{
  "n_layer": 15,
  "d_model": 256,
  "n_head": 2,
  "vocab_size": 1024,
  "positions": "rope",
  "warmup_steps": 459,
  "batch_tokens": [32768, 65536, 98304],
  "doc_mask": true
}
Each number is 200 + 20 x the weight over the matrix's rms, rounded and kept within 0 to 999. Layers, rows and columns count from 0.

# layer 8 MLP down (transposed), 1024x256, rms 0.0924, rows 974-978, columns 0-255
200,195,206,230,204,200,218,196,218,189,208,224,183,171,203,181,200,197,189,194,193,193,234,193,198,215,224,225,214,206,184,201,197,214,204,229,188,200,235,228,176,198,217,205,189,226,216,182,204,199,220,220,197,159,218,209,197,215,183,208,188,211,191,178,193,196,205,228,154,161,180,233,222,206,175,199,189,198,191,225,213,191,210,169,216,211,223,197,198,169,216,173,189,206,225,205,221,177,226,195,120,212,194,199,199,203,222,224,199,196,207,163,201,185,165,200,194,212,164,176,212,225,187,225,163,191,237,220,237,203,234,172,161,161,196,219,212,199,195,229,194,181,183,211,213,182,219,198,201,204,164,189,214,164,198,245,201,216,186,149,199,233,182,190,205,179,217,199,203,222,205,204,170,221,148,216,225,173,212,155,181,196,211,185,200,209,207,226,236,197,189,234,192,218,179,160,192,207,208,217,209,204,205,212,217,223,180,162,177,176,166,228,193,206,240,222,148,216,198,224,195,167,187,195,195,198,226,193,197,214,200,216,195,200,223,197,221,209,190,215,169,219,233,225,231,222,174,209,143,210,196,233,161,188,201,161
191,194,178,215,211,174,162,202,220,203,219,209,208,214,232,185,169,209,224,230,182,169,225,188,186,195,185,196,197,201,181,191,184,221,195,214,171,206,204,202,169,216,198,194,197,172,219,198,202,210,181,185,226,230,229,165,192,180,216,213,221,244,209,210,218,226,219,217,227,227,186,157,178,205,192,200,235,185,228,147,189,200,217,232,192,210,197,182,197,189,227,173,231,195,205,195,175,175,194,240,218,162,221,210,187,169,211,194,223,193,234,177,199,195,186,213,187,200,166,182,218,203,220,209,217,200,196,175,222,208,164,198,199,184,194,186,209,204,205,183,180,194,203,210,196,211,210,197,191,218,221,174,196,209,212,215,202,199,185,205,202,235,166,148,203,222,171,204,200,192,199,202,179,202,190,184,198,223,200,213,219,169,218,218,206,182,223,195,189,186,225,194,212,175,187,180,221,207,199,179,203,209,197,254,204,219,207,194,202,217,210,198,212,191,203,208,167,194,172,184,199,220,210,178,205,185,200,187,198,218,204,219,206,214,190,193,186,193,186,234,178,201,203,183,203,204,188,198,216,191,194,190,208,198,231,198
221,212,235,233,229,205,177,186,213,212,198,207,191,186,225,155,210,199,202,198,179,191,199,188,192,237,173,195,207,177,196,229,201,204,197,208,179,175,198,189,220,172,195,221,189,174,170,198,230,213,212,186,207,227,234,208,218,178,206,205,201,199,220,227,216,215,170,217,200,247,188,190,199,195,245,182,201,190,220,160,173,200,212,187,252,173,168,190,198,233,191,190,211,203,240,208,213,169,215,189,179,205,193,222,164,200,202,200,202,229,213,240,180,205,181,187,163,179,187,214,192,211,214,191,182,204,210,221,199,184,197,184,197,191,207,222,243,183,204,217,200,210,224,191,234,218,229,215,233,190,210,213,203,188,234,193,206,180,175,225,221,176,208,194,214,191,193,184,225,169,198,204,158,173,193,164,213,166,181,191,217,205,215,216,195,209,247,201,205,213,178,181,189,162,184,206,192,189,197,212,193,188,185,201,206,188,176,205,174,230,233,185,205,187,171,182,176,192,218,210,167,183,179,161,207,220,232,185,217,177,231,182,223,227,181,178,182,189,204,212,192,190,166,214,198,200,200,174,238,229,194,170,215,183,201,189
149,182,183,197,209,190,204,191,196,209,226,190,191,198,211,203,229,161,201,159,211,190,218,173,181,214,231,167,182,188,177,160,219,248,210,184,206,214,234,183,180,240,241,208,199,162,201,171,182,237,218,194,211,219,197,178,184,201,183,193,181,190,211,155,189,183,221,208,216,173,213,198,200,185,205,198,243,214,186,177,191,185,201,221,215,183,191,206,209,217,191,176,219,207,188,205,229,160,185,183,169,199,205,194,222,199,198,206,184,218,200,220,196,188,211,207,205,167,228,204,222,214,198,210,188,201,200,206,192,190,205,198,214,219,219,159,199,212,188,201,195,164,208,198,226,199,197,226,203,203,188,197,232,228,182,220,223,192,211,165,221,201,218,165,195,210,195,165,211,192,190,173,208,232,217,195,213,184,169,204,202,182,213,216,194,177,189,193,233,191,212,203,200,219,187,225,202,189,228,186,183,210,221,198,218,231,200,211,160,210,236,205,216,192,224,182,180,184,194,214,225,200,202,197,192,236,232,224,204,235,212,187,191,219,181,176,189,177,170,188,213,195,207,218,196,222,181,234,222,194,190,162,204,169,185,201
203,231,162,171,238,195,170,192,186,234,219,139,179,173,164,163,229,209,146,178,186,212,190,235,209,196,231,210,159,192,178,195,209,204,223,224,171,168,188,195,233,182,169,194,203,185,190,172,185,188,221,234,247,183,181,155,185,194,202,205,205,221,176,234,216,188,199,223,213,216,212,190,208,173,214,175,203,207,160,231,193,216,172,207,215,177,206,209,223,216,171,198,190,210,210,213,241,183,183,219,159,223,196,194,207,243,188,205,223,191,184,219,206,226,241,217,213,212,209,192,192,209,221,208,187,221,215,184,209,232,199,226,207,189,201,218,204,177,180,196,163,228,184,166,179,208,190,216,224,189,216,236,219,191,227,221,205,230,208,206,214,188,206,189,197,203,214,215,195,211,217,206,192,171,215,199,206,226,224,193,202,228,196,179,198,185,181,201,202,146,193,222,189,200,192,203,192,148,186,219,217,201,210,198,197,183,214,179,220,210,200,182,196,210,209,213,207,214,182,172,167,219,185,243,197,223,215,221,227,192,221,160,197,206,164,213,179,164,200,178,215,180,191,191,195,213,209,178,169,239,191,221,194,208,176,211
# layer 8 MLP gate, 1024x256, rms 0.0953, rows 975-978, columns 0-255
197,187,191,208,200,195,201,184,207,193,194,227,231,203,181,175,165,191,191,225,208,210,227,225,222,199,209,231,240,183,202,182,181,209,217,169,190,199,200,187,169,203,188,182,190,169,212,185,182,203,220,194,204,238,200,182,219,185,224,202,218,207,201,223,219,204,202,217,229,195,183,168,200,222,227,202,198,189,223,198,215,184,188,222,204,210,207,193,184,226,218,188,237,180,207,196,172,210,201,203,203,169,230,202,189,215,205,210,189,219,211,217,191,193,185,200,201,202,203,190,220,194,194,196,189,201,186,215,211,207,203,196,186,222,203,198,210,229,193,181,167,176,211,177,201,166,211,206,193,187,188,184,209,202,199,243,212,199,188,188,188,153,193,180,221,226,196,188,214,213,167,201,144,198,189,210,193,243,154,218,194,210,235,204,182,188,220,218,227,168,199,180,209,208,208,205,220,215,218,220,195,189,228,206,208,181,192,199,221,207,220,179,203,189,189,195,193,207,198,215,180,196,170,151,208,192,212,194,236,202,195,202,207,231,189,194,165,203,219,213,164,173,190,165,253,200,198,206,208,164,199,212,164,218,172,205
203,182,189,205,193,222,204,212,187,194,177,159,235,184,178,203,188,226,173,209,196,191,217,217,167,199,225,219,191,238,192,209,158,187,209,199,188,213,172,217,201,190,201,202,201,198,225,193,194,206,200,222,178,218,186,213,217,207,178,206,204,219,184,201,230,191,201,208,211,189,202,192,204,229,190,206,201,197,161,206,212,210,227,177,213,205,214,211,192,196,215,194,206,193,200,190,190,185,170,234,191,206,231,173,206,175,207,198,193,214,235,206,211,192,188,174,216,223,173,174,216,199,180,218,219,216,181,202,204,203,190,213,220,160,179,193,213,203,212,193,200,190,166,221,178,201,198,180,201,176,200,170,209,215,175,213,201,217,194,186,185,225,141,198,188,201,205,195,189,150,185,203,220,244,194,212,232,234,201,217,218,180,217,200,212,197,182,226,204,192,214,178,211,158,222,202,187,223,210,194,206,151,218,177,178,189,212,179,195,176,184,215,225,209,208,168,198,212,202,190,241,244,226,224,197,141,222,236,199,240,166,188,181,163,208,212,217,184,202,202,177,207,208,189,153,222,197,206,188,186,215,226,174,201,205,182
191,196,214,182,214,191,216,150,184,201,173,223,222,185,197,256,208,209,212,186,166,211,235,185,217,201,205,175,222,178,200,201,204,190,194,191,195,197,175,220,232,213,185,173,195,209,222,181,182,230,198,193,223,200,209,162,203,217,192,239,206,202,228,210,188,220,207,189,210,170,191,174,191,218,215,240,239,196,182,194,213,177,164,223,195,216,207,187,207,207,228,175,226,197,215,210,200,180,236,193,182,184,172,177,215,226,205,198,203,166,206,214,211,195,222,209,156,190,160,169,188,201,188,233,182,187,194,189,222,211,202,222,233,191,165,201,197,187,193,192,212,211,221,175,189,196,199,164,185,189,206,169,191,211,245,170,208,200,237,189,199,216,201,194,169,214,199,202,230,211,194,167,219,197,197,206,206,210,226,231,196,175,192,198,219,201,201,206,201,155,196,194,214,214,193,238,186,208,182,199,179,192,204,211,237,198,163,178,159,176,176,228,167,209,189,221,178,195,194,230,199,194,209,208,184,213,229,210,155,224,225,189,209,196,251,206,161,194,245,205,204,211,213,208,201,209,177,185,190,192,237,188,201,255,158,219
169,207,225,220,209,220,202,207,181,206,196,208,217,198,188,203,189,181,216,187,199,199,194,204,243,147,205,190,181,187,175,231,212,201,190,182,201,224,200,212,199,227,202,179,205,207,198,204,221,176,210,216,208,227,191,196,194,211,184,170,214,177,203,207,188,204,247,183,202,214,182,194,191,228,226,186,223,204,212,170,228,222,184,171,196,181,204,170,186,206,220,220,221,202,207,178,198,157,188,180,213,172,244,198,205,199,141,190,202,211,222,184,203,179,183,194,195,204,181,142,204,187,209,184,196,205,204,205,214,174,205,163,181,178,185,180,164,249,204,185,209,188,203,208,164,230,212,184,188,193,222,219,186,234,187,200,181,190,241,164,188,187,187,189,241,202,220,196,230,202,201,190,199,168,175,217,188,234,219,194,204,179,219,194,217,221,207,194,174,214,185,196,223,190,217,143,203,213,225,174,227,198,240,180,178,171,196,202,203,193,248,201,220,206,227,183,182,208,215,188,161,194,218,225,176,208,228,223,190,174,185,169,188,232,202,218,228,178,241,187,222,212,219,195,213,209,207,218,210,204,205,200,209,211,189,196
# layer 8 MLP up, 1024x256, rms 0.0977, rows 975-978, columns 0-255
200,206,212,202,193,202,206,214,179,193,208,206,174,213,211,196,195,216,207,198,210,212,202,175,206,178,198,216,175,206,164,176,194,164,209,196,203,196,168,197,190,208,213,228,216,220,170,205,201,225,198,230,232,199,220,229,177,198,216,181,186,132,197,184,172,224,176,195,188,206,227,214,213,182,153,197,207,195,197,200,195,195,223,186,182,196,199,225,190,205,219,199,211,219,184,210,221,189,185,186,208,181,172,176,185,196,176,221,226,194,215,193,227,187,186,196,200,171,184,186,213,176,198,194,214,223,188,195,216,197,197,220,208,226,178,237,162,204,212,205,166,189,189,183,173,185,194,178,201,207,206,212,208,180,212,196,192,206,218,211,208,197,238,185,178,193,229,212,175,210,166,191,201,209,234,194,202,210,193,198,209,205,175,178,191,222,204,205,211,214,176,241,215,180,219,196,194,174,212,201,229,201,172,220,210,195,213,151,222,213,179,234,186,196,213,202,199,192,224,211,174,194,204,210,192,179,232,220,226,178,216,214,185,201,212,213,203,209,196,188,199,204,186,204,184,223,202,208,192,210,232,194,203,199,233,189
204,178,199,219,186,151,216,223,218,210,196,195,206,213,153,226,175,199,177,248,218,188,193,231,210,201,216,204,188,198,235,228,212,193,187,240,195,214,209,195,220,221,198,164,196,205,203,209,197,166,224,193,171,174,212,198,201,203,183,230,238,222,197,199,213,209,234,229,213,203,186,199,202,190,212,207,191,206,187,208,196,207,211,148,220,206,176,202,214,203,206,227,194,188,196,209,180,208,222,214,212,206,166,232,180,170,232,182,223,211,181,179,223,175,199,195,155,205,240,191,248,161,183,209,170,173,168,206,198,193,195,194,200,213,165,175,214,189,187,208,194,212,218,231,225,185,180,209,195,211,205,207,191,211,212,164,157,181,198,195,199,191,220,212,182,208,209,188,196,192,213,209,195,213,182,208,191,225,192,199,214,228,237,194,231,206,228,200,177,224,207,185,206,187,190,213,185,178,201,223,189,188,205,188,150,206,226,187,195,220,177,187,192,168,184,169,189,204,203,206,213,195,198,176,213,172,215,196,177,199,212,192,184,250,226,187,195,201,193,212,151,181,174,180,174,218,210,186,234,230,184,169,190,224,166,203
180,211,203,183,186,174,194,186,224,203,176,190,214,211,232,223,205,219,223,182,186,186,203,197,206,197,200,183,180,196,180,183,216,189,190,216,187,201,191,217,232,238,207,190,161,204,194,216,202,230,176,209,205,178,178,184,190,199,198,209,188,216,202,239,184,204,184,210,249,185,186,199,213,216,180,181,221,203,223,198,233,177,189,188,233,216,211,192,173,205,212,194,236,168,201,209,174,219,217,182,152,197,210,185,204,198,209,212,189,188,199,218,227,199,197,197,185,213,192,212,202,195,209,207,222,208,186,188,182,207,184,176,210,206,171,218,196,185,202,240,169,169,232,200,208,219,151,208,238,193,234,224,215,171,175,204,187,189,185,171,208,210,177,189,192,204,214,223,203,176,162,199,181,168,199,171,202,167,215,207,179,201,237,218,204,149,191,214,174,205,193,212,175,211,208,202,191,255,214,198,206,214,201,231,239,250,223,186,174,203,206,222,181,207,183,199,205,209,207,199,190,201,183,192,250,187,202,190,214,181,217,216,204,214,171,236,186,185,200,181,201,210,183,201,212,168,183,163,193,199,208,210,193,204,188,179
199,224,189,192,179,220,186,182,185,206,195,221,203,202,191,173,231,209,196,168,223,214,178,198,187,251,264,248,230,212,207,152,204,202,230,245,183,167,211,203,192,166,216,171,200,188,236,199,183,181,200,210,190,223,225,213,219,211,227,170,194,266,222,227,225,192,203,177,205,193,211,180,204,203,188,197,188,181,158,223,172,208,182,212,227,228,194,199,190,206,197,192,174,180,225,192,221,210,175,190,213,184,190,183,218,186,181,198,206,201,197,225,191,220,231,165,230,211,177,273,210,184,218,231,206,211,228,185,201,216,197,224,167,168,189,199,215,175,183,172,187,192,164,135,181,176,195,210,213,200,178,217,189,170,175,195,205,179,190,185,219,218,192,225,191,177,218,189,168,184,185,190,213,203,181,187,213,171,185,208,205,195,207,191,211,178,197,207,242,175,194,198,197,200,165,210,189,214,167,202,192,187,213,211,250,221,204,199,191,190,229,217,211,179,196,194,192,163,176,216,192,215,223,191,204,212,230,197,219,200,202,226,193,175,185,204,241,176,226,222,195,212,259,189,165,181,223,183,175,170,207,228,192,193,200,164